config = dict(
    num_hidden_layers=11,
    num_attention_heads=6,
    positions='rope',
    qk_norm=False,
    attn_scale=0.177,
    init='uniform',
    init_std_qkv=0.0149,
    init_std_o=0.0,
    init_std_up=0.0149,
    optimizer='muon_variant',
    doc_mask=True,
)
Each number is 200 + 20 x the weight over its row's rms, rounded and kept within 0 to 999. Layers, rows and columns count from 0. The size before them is the row's rms in percent of the matrix's.

# layer 8 attention query, 192x128, rms 0.127, rows 152-169, columns 64-95
099,165,163,208,195,152,160,200,208,179,167,194,202,217,218,186,179,187,172,214,194,178,186,205,233,186,179,200,214,200,206,202,177
102,180,187,202,178,215,189,222,211,191,196,197,130,212,219,181,206,183,165,205,159,191,208,183,200,157,207,188,190,177,205,163,192
096,237,187,165,197,207,189,195,180,193,188,216,231,172,199,195,268,216,196,168,215,184,181,196,217,218,203,154,219,214,177,191,214
100,172,209,191,215,191,183,157,258,203,190,187,157,167,209,217,192,195,199,216,192,173,230,147,190,244,214,195,197,191,197,190,213
104,216,171,222,207,200,168,190,192,187,194,213,212,217,174,211,210,237,214,163,210,233,251,231,232,188,192,195,192,198,197,178,197
095,191,196,179,168,232,207,202,199,189,176,223,225,167,183,224,178,179,194,245,188,190,213,195,207,220,192,230,226,189,244,207,209
102,247,194,206,183,218,197,160,194,216,205,215,217,209,153,195,182,224,202,213,187,210,196,219,175,218,201,199,213,206,174,192,188
098,197,230,196,176,169,191,175,211,207,212,199,187,191,191,188,234,209,168,161,187,176,189,189,184,226,213,186,186,195,177,208,209
090,208,211,222,199,183,193,205,211,160,217,231,176,204,208,216,228,184,207,206,230,203,198,199,173,212,182,208,188,208,198,217,218
094,190,243,214,210,214,196,192,184,166,213,224,199,206,197,210,200,233,209,193,196,192,222,228,181,182,157,175,235,230,183,186,191
097,215,194,227,173,178,202,192,184,240,193,175,199,195,217,239,180,229,204,211,194,249,202,193,205,210,230,232,201,177,179,213,216
102,181,181,210,165,174,213,185,186,172,208,216,174,203,204,200,157,176,157,230,187,199,212,237,228,205,199,206,199,225,196,193,182
096,146,211,186,203,190,215,213,219,195,184,198,183,228,191,189,181,196,189,188,179,227,213,140,196,195,225,236,185,180,182,232,200
083,179,183,209,156,194,186,192,228,207,190,206,222,177,230,195,198,182,213,215,222,200,208,193,210,227,237,225,198,183,231,193,233
091,172,205,206,179,219,193,165,206,188,211,209,226,209,209,186,220,217,248,191,181,182,217,197,200,196,192,210,232,184,231,144,192
104,189,227,217,239,226,232,161,210,184,208,194,195,200,197,145,200,202,188,214,209,169,196,193,213,216,217,169,229,197,204,204,203
100,214,168,211,166,191,199,191,220,175,225,206,194,206,212,211,210,176,221,143,180,191,203,195,210,191,182,178,241,180,258,178,204
106,189,213,230,165,208,205,164,199,200,176,202,178,178,188,181,240,196,209,206,219,209,185,189,233,166,174,212,174,221,209,182,185
# layer 8 attention key, 192x128, rms 0.131, rows 152-169, columns 64-95
101,190,205,195,172,227,208,213,193,219,239,211,196,241,229,200,210,201,189,184,225,223,190,194,190,200,209,211,200,193,183,247,193
101,190,199,198,204,216,213,208,169,190,210,178,222,178,196,198,202,161,191,167,194,229,216,232,226,250,193,229,183,247,196,196,221
088,172,192,191,186,205,146,175,225,186,231,197,188,226,199,202,209,182,203,206,193,186,206,219,184,188,217,184,195,195,199,182,168
097,199,183,216,184,203,252,200,174,216,190,216,222,211,190,188,174,176,208,180,204,228,211,224,239,212,185,169,166,195,214,198,192
099,222,178,182,171,208,221,176,213,191,154,157,176,203,215,204,202,183,171,206,223,202,209,196,211,191,219,221,232,168,236,220,205
093,211,187,243,204,207,181,240,199,179,177,195,175,214,210,214,213,195,203,200,228,225,193,180,231,174,240,203,186,200,155,223,187
097,151,172,222,206,198,198,200,172,192,211,180,193,161,198,225,178,218,197,222,197,194,199,213,213,199,238,189,165,156,210,167,208
096,172,226,209,229,230,204,173,220,207,204,203,207,200,228,206,233,198,212,213,164,200,201,217,173,176,222,227,200,195,218,187,175
088,206,221,181,193,186,188,227,178,152,239,231,215,181,172,196,238,219,195,207,181,214,199,206,219,196,203,223,224,208,180,182,223
098,178,194,196,194,198,195,212,227,211,184,208,193,197,180,157,207,192,190,201,214,217,240,230,237,204,172,165,208,175,218,196,150
159,204,217,176,215,216,167,211,215,214,217,218,215,233,165,199,228,207,204,207,194,190,205,238,223,191,169,176,214,179,209,199,181
098,221,178,187,216,182,202,192,233,208,227,216,191,217,199,208,188,224,187,189,147,196,175,167,246,188,179,182,175,187,169,207,193
098,251,195,191,192,193,208,217,200,263,206,186,223,194,195,209,227,185,230,206,183,192,194,206,208,199,189,173,239,184,175,178,180
126,188,189,242,181,170,256,211,196,190,182,186,180,178,244,214,187,234,199,193,220,235,173,188,227,178,214,179,194,223,187,214,199
117,193,206,197,228,231,164,196,172,209,212,182,207,209,181,252,214,192,202,222,180,183,198,211,185,186,217,218,201,217,188,183,207
099,195,208,162,188,190,212,186,198,187,187,198,202,169,178,232,201,174,199,208,195,200,195,198,250,203,205,198,164,225,199,201,206
102,226,229,173,203,177,198,264,188,225,203,200,226,166,186,154,203,198,171,225,170,176,166,191,213,194,218,205,173,165,178,216,174
100,191,187,175,205,191,211,244,192,195,233,190,209,199,200,207,185,187,195,172,214,233,163,177,224,224,204,177,189,209,178,192,207
# layer 8 attention value, 192x128, rms 0.125, rows 128-159, columns 64-95
100,218,207,173,212,207,190,187,200,237,189,220,221,195,177,181,229,158,230,192,218,206,197,223,204,201,200,182,188,195,250,204,158
107,176,216,176,202,216,169,187,219,202,209,185,242,225,216,215,178,167,175,158,198,180,211,191,187,213,206,198,197,227,163,172,170
110,180,218,221,203,210,187,197,221,202,223,175,187,190,194,219,208,182,190,176,198,189,176,199,196,175,215,204,189,156,196,227,195
093,206,229,168,193,193,218,217,230,195,207,191,179,217,185,167,265,224,207,185,213,220,183,220,190,227,209,241,206,242,211,216,171
109,172,206,214,206,198,207,186,195,194,178,220,218,187,189,162,232,209,198,222,204,231,223,207,200,212,239,239,238,218,171,198,201
117,175,227,210,162,190,207,179,201,197,203,201,225,216,218,177,174,182,219,241,160,209,207,219,189,194,211,236,188,132,223,174,194
106,212,204,171,209,185,178,197,205,199,187,177,235,195,202,196,216,251,184,251,213,180,162,199,196,213,182,187,203,166,217,207,178
118,205,193,198,178,201,241,188,220,187,187,197,178,224,182,202,158,160,215,189,192,218,194,226,200,176,192,201,236,143,212,212,204
117,249,187,203,192,214,198,212,157,230,204,204,172,204,188,148,204,207,194,162,232,221,184,235,195,210,208,215,203,174,167,209,225
107,210,190,205,201,187,210,205,168,211,227,192,216,208,202,235,212,208,194,241,155,226,195,201,215,147,224,199,206,201,201,173,171
113,161,207,188,166,191,212,216,210,162,214,224,177,219,198,227,181,188,214,197,212,184,212,213,193,194,182,142,195,232,181,214,189
118,186,189,192,212,202,196,203,202,224,221,216,233,195,201,186,183,158,199,204,180,178,187,205,195,265,201,202,198,187,213,223,174
093,218,201,192,172,198,161,205,214,221,195,204,250,187,191,232,214,228,201,173,192,203,219,210,207,223,179,187,155,211,225,206,232
122,218,223,214,196,186,198,171,214,201,194,210,177,208,221,169,179,173,203,154,165,180,186,230,191,166,171,190,159,231,137,230,173
100,189,231,183,221,203,208,216,225,226,200,163,196,199,234,197,199,205,205,173,175,211,202,178,188,198,167,208,201,191,184,197,227
101,228,193,179,190,205,191,205,154,154,201,218,216,193,200,185,253,178,201,210,191,181,192,190,203,228,199,201,169,228,219,216,174
098,219,189,191,194,196,209,223,253,231,218,214,217,182,199,187,238,210,210,205,203,250,194,194,185,208,171,217,185,199,203,177,186
096,208,217,195,203,198,204,184,203,161,210,181,223,206,204,173,183,215,202,204,226,201,211,213,191,168,199,198,192,212,171,214,225
100,202,208,188,199,201,181,173,176,212,204,208,191,178,199,193,194,190,230,195,176,228,241,237,198,191,207,174,191,255,226,233,174
108,163,198,172,208,202,176,161,236,189,161,180,170,210,219,210,208,209,222,220,206,199,196,171,207,230,191,235,184,191,206,194,226
105,171,186,236,217,175,193,183,228,244,216,211,209,200,221,139,235,190,203,194,207,178,191,191,209,170,205,212,207,226,203,189,190
121,207,182,196,203,164,199,218,163,158,213,169,190,206,206,185,159,252,184,203,190,202,196,223,204,173,214,210,174,207,173,195,219
109,216,189,189,218,189,183,195,218,196,228,217,155,213,179,199,221,238,252,195,198,227,221,221,183,216,169,206,225,234,176,229,210
116,255,204,253,216,206,171,204,209,205,199,207,204,195,190,205,215,225,204,191,222,185,174,203,190,191,212,186,176,139,184,206,203
118,180,219,198,203,209,199,222,227,174,214,217,153,216,188,192,230,191,158,216,154,192,201,212,200,225,207,219,191,208,194,212,221
098,184,203,138,234,169,187,175,247,229,209,151,198,184,209,195,188,254,200,212,202,216,248,208,202,208,229,226,182,219,223,187,198
106,195,212,205,196,205,190,194,108,187,234,195,187,169,208,209,203,215,201,193,206,179,205,206,214,208,217,212,225,216,218,196,203
111,227,200,204,170,188,217,216,193,169,211,199,127,177,180,235,229,243,212,200,138,203,178,197,201,203,197,181,194,211,177,155,194
105,218,246,156,214,183,219,208,247,172,217,203,216,204,204,211,196,208,198,201,168,196,199,220,199,249,233,209,205,144,210,229,201
111,189,183,170,253,192,194,180,194,164,226,209,153,194,213,179,179,220,206,197,218,216,202,187,190,203,223,203,193,203,185,163,192
103,204,193,168,178,197,195,230,189,217,189,212,201,201,205,210,195,226,208,163,197,188,171,179,197,189,234,212,186,230,176,179,189
108,208,176,200,173,211,209,212,190,206,176,160,206,191,218,185,195,189,189,174,231,237,206,199,198,267,265,218,184,221,155,212,191
# layer 8 attention output (transposed), 192x128, rms 0.0941, rows 128-159, columns 64-95
112,201,225,192,215,177,196,206,205,200,208,197,196,194,202,195,196,216,198,199,201,163,207,202,157,201,186,204,221,220,264,225,186
107,164,166,216,204,184,207,206,218,205,243,193,221,205,186,186,232,184,183,214,200,233,203,210,200,211,224,192,197,171,197,224,209
123,177,235,219,242,222,192,204,187,162,202,201,187,187,205,202,211,211,220,194,200,173,179,219,187,201,186,192,182,214,174,144,192
092,230,173,178,207,217,188,204,186,183,207,170,222,201,217,199,203,211,195,222,204,214,212,202,185,156,200,217,241,204,215,220,172
113,181,197,181,234,204,194,193,154,200,199,160,196,214,190,225,207,222,217,199,192,232,237,212,212,201,186,215,198,209,205,205,187
116,213,191,210,199,215,184,221,207,202,170,196,200,212,194,224,191,194,192,212,199,218,139,208,207,197,177,200,199,166,177,194,163
103,209,208,193,195,226,232,226,216,189,188,203,222,214,208,208,201,198,205,223,163,207,224,196,217,181,197,182,175,197,206,214,242
093,228,171,204,197,194,186,201,187,168,175,216,200,185,171,194,205,212,190,209,217,176,219,167,170,180,192,211,212,193,159,189,198
086,212,177,191,175,174,218,217,194,195,221,188,230,234,207,213,229,182,194,204,217,204,180,188,111,219,174,196,215,180,199,178,207
100,230,220,200,205,212,198,218,203,219,212,185,175,180,214,177,196,202,207,198,240,199,185,169,213,165,182,240,195,195,208,198,216
110,204,219,214,166,202,206,171,192,205,216,214,190,195,182,194,213,221,185,178,223,168,232,202,209,193,185,201,198,182,200,227,193
110,215,213,202,210,175,192,216,186,218,194,226,189,200,187,197,225,225,172,193,176,179,231,207,172,180,200,212,159,224,185,201,229
095,196,227,199,233,209,193,199,187,162,187,181,194,193,199,225,188,198,173,195,216,202,210,212,211,166,211,208,148,206,194,211,182
115,196,206,194,219,205,226,194,225,203,241,178,202,197,179,205,173,196,204,215,188,179,175,214,164,187,187,214,182,198,192,212,205
097,165,183,181,199,177,221,178,201,233,218,202,185,198,192,198,208,198,201,203,189,194,228,151,181,201,178,211,201,228,180,210,176
102,208,186,197,187,199,234,228,206,211,241,236,222,207,223,208,219,178,197,219,218,203,175,235,149,205,203,200,213,217,195,201,184
091,151,195,180,203,217,215,199,200,193,184,235,205,184,195,200,173,177,223,214,228,173,213,206,178,213,207,224,202,167,190,192,159
091,170,219,171,204,187,166,198,239,183,191,201,194,221,212,211,208,213,177,193,163,195,182,215,208,190,191,184,196,175,162,231,216
100,205,205,209,205,228,174,208,190,206,198,220,211,197,219,206,200,210,189,211,220,186,172,208,172,221,174,225,187,193,230,185,172
112,189,189,207,191,207,226,199,226,250,225,191,212,227,176,186,177,172,192,194,213,227,195,220,248,208,215,167,169,193,207,223,161
100,191,198,179,187,200,216,206,167,206,207,204,193,201,190,208,195,185,202,201,163,202,184,177,198,203,214,192,198,233,224,209,211
125,214,207,185,203,188,161,188,224,202,184,200,195,188,186,216,208,186,165,203,213,226,208,206,225,186,180,223,168,153,195,179,198
106,154,204,174,214,220,217,227,202,215,232,208,164,229,200,218,196,200,189,181,200,194,192,198,166,203,190,195,227,208,218,200,195
098,195,215,204,214,193,180,187,195,185,223,190,192,219,199,199,215,178,242,214,211,207,182,209,172,237,209,183,203,182,189,184,213
101,175,193,231,206,210,211,205,186,220,204,215,204,207,224,213,214,202,185,195,147,180,155,195,244,191,217,195,185,217,204,215,213
089,185,204,198,196,196,200,194,197,212,186,224,199,174,197,201,208,185,192,190,176,187,182,184,229,211,169,221,178,188,199,200,199
102,201,186,177,220,202,177,188,174,195,197,164,200,184,201,174,198,187,208,167,201,194,187,240,221,205,204,217,206,239,225,198,212
106,240,191,207,211,174,189,193,196,187,224,227,197,207,214,192,178,211,185,218,197,173,202,206,224,227,202,196,204,189,180,254,199
106,212,195,200,168,228,173,252,207,206,178,248,182,201,189,198,196,203,161,217,165,165,190,188,184,197,190,190,174,198,165,180,202
104,166,188,155,218,204,229,182,180,233,207,192,222,182,214,206,198,178,195,187,215,234,192,209,226,197,207,197,175,202,214,159,204
099,237,173,211,216,184,186,201,190,186,215,171,200,208,199,182,190,221,208,237,196,198,202,197,233,214,214,209,206,202,228,208,210
108,193,177,188,176,197,203,197,192,216,187,152,211,192,194,186,203,231,187,194,202,230,194,196,209,195,185,212,173,175,173,196,229